config.toml
n_layer = 9
d_model = 96
n_head = 2
n_kv_head = 1
head_dim = 64
d_mlp = 384
vocab_size = 512
activation = "squared_relu"
norm = "rmsnorm"
norm_place = "pre"
norm_eps = 1e-06
positions = "rope"
rope_base = 592000.0
rope_fraction = 0.5
qk_norm = true
attn_scale = 0.218
bias = "all"
tie_embeddings = false
parallel_block = false
extras = ["some layers without attention", "local attention windows", "gated attention", "normalized values", "capped logits"]
init = "normal"
init_std_qkv = 0.0426
init_std_o = 0.0
init_std_up = 0.0426
init_std_down = 0.0
optimizer = "muon_variant"
lr = 0.0123
beta1 = 0.93
weight_decay = 0.015
lr_head = 0.00979
warmup_steps = 41
schedule = "wsd"
decay_fraction = 0.69
decay_shape = "sqrt"
final_lr_fraction = 0.0
batch_tokens = 32768
seq_len = 512
doc_mask = true
train_tokens = 159000000
steps = 4853
dataset = "wikipedia_en"
Each number is 500 + 40 x the weight over its row's rms, rounded and kept within 0 to 999. Layers, rows and columns count from 0. Numbers have three digits each. The size before them is the row's rms in percent of the matrix's.

# o: layer 2 attention output (transposed), 128x96, rms 0.176, rows 8-29,72-92, columns 0-95
# v: layer 2 attention value, 64x96, rms 0.198, rows 9-29, columns 0-95
o8 098:456516616533598535524527533466493492538490535495537496500474575437489516474481424493487503437522436433523514516454549562449527495529503549524521491547546501509430464583505497488514499454502504509534523457510515534543484511484499542481502505507509551570427546499560528548587527598501474481
o72 116:484476498504470467535457507463507545518471386450462451458547489537592520564559512560427504529492517450452471492491507525485477496469421449508479424549543546516519514521558441488450543487512444424502419446538492474504454488538512468532524490436461458526496479496490446479452435478551496503
v9 094:605451507473456513513572423424540537567491522511549473537547508489471497459474479500495483521526472521445470499446421435490509467474478558484499474493570474548533494491472509547513470536468518439546448535466525508401517487437534506495439467500496454532516409460534467528473449527497582498
o9 090:445485498513450412526528486480504593492526468509446486572489553494537426553483500540548518553550480507453511417556515524490519506466480566545486468501518439481566488454467561575466526497455555519547496457560551524502521542524509500538432574479434568526461475506455486503481537483517511550
o73 118:507622500484521491522511459547466409464469587504478470452545445538530509485509483465427493433442478457548520566478543489528411496491512483525487494483461504511445480463438494496463526561503478462511453503455485502563480415492422493509486442489496501567494489587475518492549493552508481450
v10 105:535542457454458538487571568514567483446471527483490514525520540469448518510447485453534508533513501460483442539527534546528440587448538480446548529458481554552445433466411545507504455526472437478497475537472502469513493458503532509498483585531442409511544473446475475439513463539502483499
o10 080:430464452496456512467570519462452441435495487502526511429461491510569529505532491560519513500470444551555419459438475550448508494461514546507554580489586443544519569447511513479528560549530481451538491507479496498455536498560506499539531489505535477551590477475516524478474493559493483553
o74 085:495534443536533444537562524535558538511446573495441517535548534506514496465480454503536532474493454471511565473447524459473496511543535487488503522523440434454439532533487556493479485497492495433553503533445523564438544477445562486511529478496448560533417529535533533540443544477591563487
v11 107:524501465502472506439437517535534525525563483645576536518448468457442511472593519492494506527493517525506512597440472499566475420456442495504528484529477479535495479499478465498491458521474467475525435457496545509438584443496522473450519465459462508513567446518478516463501514530524486528
o11 096:423449530473554516592507541473536504471533523495473513489451526463541489482491497515567551414461437431459502505481499470519464444517490479455465471498477545510532481496473460546595496519505478481476423580541588464508570443439533475443514554502518495486535547583480449509467494508500540527
o75 101:524535511455501508514475492474416541486521557549594519530468464496465460535445460500457473520622468586522518470437504503449541593493554520516549473526455512468516490504485514531521489521552497503451438471476528461485567553466529435516517541468519528552424537515474539493544419463498499479
v12 097:508476519521466542545501490517437542498528508512590529452589519502445459498477520492490540496514522462496473579528528497443430550452411508496486480511485553518529539488482462564449512423466488553498508493498512443421503430517512490497549502594499556528472456538541521498468472553585434557
o12 094:557440441556465539525526458518532445486504498547535456528442512467479467525496509443531531534536513503454524559505481469478523550442478462460463485541532506527472571481571457598507488483523504454507533499532515461450435558487428572486524479415472477509493566568564545509591487505505539493
o76 107:454473497541520527561519491568529570456541527539525464519566584566466504492480480532432426560546463445512523489478493492493507559517533512571465455448496454478491523495454530522434439518492493530487594515503593513486473497498571467453535516524460526478427473464468510532411533515506474536
v13 093:523473547492446506485514490556518441543486523514559528507546475505459483530479476457485496476567432531562508529564475569427525506442578448462542546514388561474454566478495504494439488488501561499431523480487435506446493456500507508487467519467491545518535443412480520533525457544462512445
o13 094:467517498573534453536502554500449556512566556498533534485525506458500593582471471551511567508485460559515582441525505537465574507488515487460584482510476521508502497496475519561478556527485463487534501495479584523461527501472527447481507540545553504506505529499596535448568429451517461493
o77 111:457515558523517523479487450441507468426493480549471526527440453537479535458521446539518485509501434463439490438485490555576483492559543562462494519536498503494448516491540498530619512439569518452482567527530477528413487508441529498531478562526565499425488482510517542424496519489529506473
v14 095:458524447442506455510469565467472537480474570476427507485550470488502508555522503495491522548574428505492483443488449470430502454435419448503441476430464520537501512510523425518504501505513500494533512484497498497489507517558450567477493420375571462485474482505526480553440490543527534468
o14 087:567520555425592558456458493490447553524486465556452582522487454470514565505518455508478550513524512475483509535511592507523478516523467487503465457479536505580499457551511498493428446453501472449503479469466443454480458525483461513465478427492549479523476512554544443477596535465473543489
o78 105:522487513519503573500510490549549485442472491535522462511531525572448479538521495493425530513499548468549458521459546440453510586438487467559542520475547532491462481533441488541576518426497496520472501460428475509526458467499500572570547416515513465413455473471455499488525483540500587493
v15 082:473505586485529509515455499542458528476565518462566506506480502451515510502505472510549422513520469451455574534454420492562548460564496412473504530527418559462503534558489529452447486513449511542513457475533553418508464516470488522508433490515532516480422465538490487473505538508577532555
o15 092:527490518511464503463461460545525486446487535523535479496479491535476584502519412534558523441530477440525538489453493457481604571482476511563564512471494532523503431498569516537532512576532490486538542496478485403488480548427527514546515502459538458459499467446446441520597511516499492517
o79 089:551544485501505499471475532432480534491486507471533529432461557449461464477510459431499522523443481548457501487433443519477454491525502455485453493503504454478460449445431426447489520569429411499461486456557558489516492516493515438467522458473486542546478527435455460433496482438460439557
v16 088:508428517532521489482488463476481484501509460479477478484547511470499448531558555567466462485601493518574455516527527551520472477545550475439520570490485416416497524560464467493556496544534560444528489497426536479457509498508586560568561493533510464515492442502500517559534569517516516529
o16 076:497480556506531563507531629424492524524513443483506465558520434480441533510520488424529521529477459483562482483522524490480509510498467496554488554480496496495449405456588559454519452440456546526491491539537429523448479509496459524481501498520543556443464465534481456478560520491555525545
o80 105:569470530523478454533514502531524503513495466470448487519462480551496558464519477496409532575508524512368434513529457540547454409540493490534575487549485497521467500564475559498504506468491481520534539521499460442490565536501458452478500543524489496553569461595493500499458514526438466469
v17 083:484526496529471510491537463494449469497445507436521501456532553520502527452523495514485441481468484507542452499439401503463589491470506503487537547469488515531522474524473453535463501474470417505474435531467509516447447501609442545567493513436522472397520414545479444468520519463486533442
o17 097:461510417455496357492528512501491527506511452489474510547544451506493510532505571466542546530488469527483515487517530558595523535489445487549481561441442454507544572517483564483539519458443487500500504528521484480495513552531407553502513471531517444491442473553481548535515527411506488490
o81 103:421458557502481523487427483583429468452515562452434506477503487469484477449523527496473524498471523447453539506538495521453446490490483484497574488496527451452529502449554548544449578460501560540476508511490491552544456480440507490510455431481471505534567469471508515477546388439492525541
v18 106:481482602508553507503381508535500505566526520563511510513467533446527538444520521534499539471533532493496501405542469549468510533548474508469490476431489458516481481533533470547495463500511496511503517553529516467464413530433483523552469462489365527473457436550514512493491505468577507524
o18 089:461511461474542474480493511498470576464492541507431466515537460481526461524546437524553533507555540484507432509490538518457435532486492494449490445521580554526499507449501430444576484466433439456443535484428492525505547532519557469457480516517474507584543552551527470487487506571462476425
o82 100:501554557568526524560509459519524507476404494484471544524536433485467528506484441546503491439491513481467474499505467533443486456461537521509429533482483450512510555459436452447445515436539419573482495421517433534516466473523492532463435432526513566497451551481493457523506463503461540453
v19 094:458473501509485505432522492520567536493469504566495510513508584499495508547501549475547550554465485469482501478411562569520525513439402492466511582515500540475539504468471537483520512546490532500526418452532503581457447484579444524537537567534528496553457565544500517509456482521511533438
o19 089:516449547493475471548490524543493465504591484507534531510441521427575534498548484487492469484483486475489471522471482509518530430495507441466582518423515574471526458401501466482493533499495519463540524526471510597496523511499495507496512485533510484456414448569480545418484513450497522620
o83 133:498480509465488489507511490573523468556405485470427497476481434557436512492507513516533508478466515498505452462496561510469486537524472537526507474466514416483499530528507423585560486449473567530462467515569451385421513464537486481482491538502481522576488535448543490541472477507423554492
v20 081:528501519524522549462423520486489532466441472477522428481534530498495558492467468540487526462519491519537474560497448481500468518476453532533540508422438517503579566455465430572519476544535520511528445476503481545423502486380565487475433514537519497492491559498563521557555436485468490543
o20 094:415452543499517572557555467536508499446475484503439556541500478475491535462517488466427522533556460459563503512463488562500530502454425521574518539508525450583550456576499481516530511608529523480490487522442469518501521541447451528455569504511515502433508489493517464426469506536530492511
o84 095:517542494526463547525520510597501555496536505491517527551556523566520482530450534450535521546457531491492462470421510505547570431537503488493559466472478468576523515521538481510516450431523502557456536559462530518560491546502488516595481516465437467491422483533501436519494597527526547480
v21 085:513485534542519477474516457431480523527528521509480557395483486561432529526531521565466496440527517446540563507538508516459469481420497491477465543508546546438487541547502499514528526551451524431533491475528543430422410432479503482449515483508550540471487499476432462431459556507516477519
o21 089:444538559491541537505561456464486494548533528486563574490569461482504461527520445566556497563524432468502553543536478529510517461480563493546487502517525509379522507534486418494446534509491462498519462538452452524473501596521472506492467491469504457454548477438560474496523455529431518516
o85 104:521472525489502505512534514502412518489490443510429526489462584478510506517517469485451504542436437533510493584539468521461450500549495571527553449468498474485461524417524532536546495501464554514497410431584511395549520541568518509489532480528493475536558518539468432453479509472510486523
v22 096:512469562510480519572564494588478513450449468562452538433441528500492515510531512512565469476533477497446447439573556474495443509525511533562461514501541457440428547494428555539549485439449446505523455522514561514471495549542470461447518504484525506507470470516503579452444516517491495504
o22 090:445560475484522465482481514460497456457468550486466490397467548504489501445437527420467577483504575513461473500443503492487520502487465538516497527610480490523498435477483476505506500487408428558461474529522517466600463462471507483491571501486455493535422484502531481522499437428525506500
o86 108:492436530512453464554573474529501577488531511538470481502533498480444475485491567471493499573465458490509522544502556494462509518492528456551456473522464536592498538544491409534563461549482549480468523513486523598555484494512439533457517493495521478505446436584457542534443560478517448450
v23 089:502551468528473546519511556481538447449489440472505513518491498568488482449475535567502556606557491511535547451473455478533507509398514549507538516531395503498527487465460557473453520505483483580537497494484474439520516519558514496526535515510526573543493431405462461442525463487531484490
o23 090:493576582471437541485482544522519495484472549491474446491531422536424432514515471454495489503552493580493541485517516479475525545485482507478527431510474449492445436443498482415495513437499466508501536475465437488560444467520425454501550463558526549543448488543477505487558526552504573517
o87 094:450531464456509497439506462475517520541465498462412487584504566467493440512495501534529510517458554538450386471496479496457537446506462447522458524477468524459520456513488557542564517501499533541451574530495507561410573510513494541456515399469488505489484517491442494490509467459440460481
v24 093:488525418548477508456484489511483518432526485489458511499554518458481504512480420485542503439530536410423521562523497459513543451443545540504563498500550549506440480522504472480545489437531451530510484487589526529523433550642536533540485533506514475495472499441471484489487572510527491506
o24 090:548481556534530535494510451458432473530418512457549504540516445484425489496523463470493516480573582511482494489520500491505512574457491497529442488501494507549545489479373545526476539574462538513522485487482482530528537550483521512471535492432479530509566570511509437520431502549585508433
o88 107:470466511532475512552562539481431531503484495476565575540481495505476400493503442488545476426501480457538520430483436496569469495511456498501420442528502591454524531477530599484463499517516495577473559527540526459448447466455479469508468480505496523473465485478475547502508583476444507487
v25 101:588510522505453552472531607532433481462431528494540488522437476452478531432532578557551556488525505496525543460439516526448496512505447477461487510556462452447533523491505505544525507502480502492403528540513500545399475500545523455481456512501448501435555468479542485515493548451482481511
o25 094:458479510495431503551518510546448452492515473468555463495413439478537559514477549557485527475469522525483516418445453517425534454480443488485527482565408485406526544463531450475542470534470518440451510461460512530500489501453543500540456549504501399508516536458473473511496493478524506569
o89 113:459417578499513518481462551557528457526557547487577482500450469510537512419459548491540527512420497502465485481540547497451448429454536470560542490499557546493442561487468534491544529520525557505485543496577526554526497499478470512547568480488479540473542457542502573478499436501451454500
v26 179:570534493430480555532468507525472513494519469561488486507415571444486474482408483501554551474498511513518445496486480563559505520446482529623566445487489535500468462558517518507550481494463430534443449471466521452471475517505531456505491507512485515539503478506485403460598546510512521510
o26 066:487502523482486553529484562491523478477475469489519496543498494546501409479498486468533496549473541455573428505532508465490504546506412594444516477511410460499506519508530603461504509406515460493579557477527516530473455570490501485500465449461445534545488484530507514573574531515514447464
o90 051:461564465456482524476553551558563510528483506463538546564564573455528508517496529491605502487537450459486521483478495462532534517530494536498562501479488511514516519448505518453422483434467569524518488523423527453460538544581533506593528485507437554489441512510439444558519490496487512469
v27 098:517460540476524555502506496487504525502488484585513451501506461504548501369493581475385486511538479490424503498547498451511498564425470558484511528504508481503503490514547413527484581534472556490512526497534514502526468560428584546485498482535528582497514505522487520506519463437525514447
o27 099:483519494454451468504467550581508497506528539520496517485527474409502485540534536460425496500467524481510496555525515487481532532465544562560439457487529515473511504409459497479490471532562479551483484526473462445463538488454499450591464516435461518464523511587535556501444504506628464543
o91 102:524529457517509463422531501498435497521435468542452463555484514465535449503543569518556387505467462479519566448448500535474448554528497462579529446528479477553513497461547561537488533518464533527475501479508525534582497490507491506465522553527588499525509522458539510523533477471406568500
v28 101:495426461551504426514475502537541502545535507472544525520525526543436489429513442525570520463573482528543546560562547471479428532486567580501462475535523533460493465453511521481467527479471476544506449458562474507507433506425460555530495489516446465432511528468486494503408490540453518478
o28 088:481537469478433452567501473475492483495547525471488452523487532500471406490506475581536476526487523495477502424497435483523501473476543467496511392485446466516493460462478555473542554556570482482518458505477563554524532437561518481474397471530504516507480485461512405482496579537556486465
o92 112:435513560548512513537504495506413509417499555547431562499512499473463531534449502474523478478530493510485434464466542573484536508498502524483527556474563453531480543467489481512485509417534479440506478549504470521477475499483444481547538442362507525458530473533458564568545512527552464480
v29 097:580426572539458520517520534567460538510519480529513424460529432470570544546511512568525478564515472504491550517477530488456519585465524489515486482492485475513549466490497465517562509536534478492549530492458487535508480499529407546485473531471480506534512492505478556418545560587521586563
o29 094:465498567535499471480454445419466473528508458504418503495454471509576484477508515578458519496498443508505453481456468478458490533514595437540468496501481464550459460477540473524481452454589582488435559535508475498545435468485562546504475463508572511476565498468497543485500510474565464473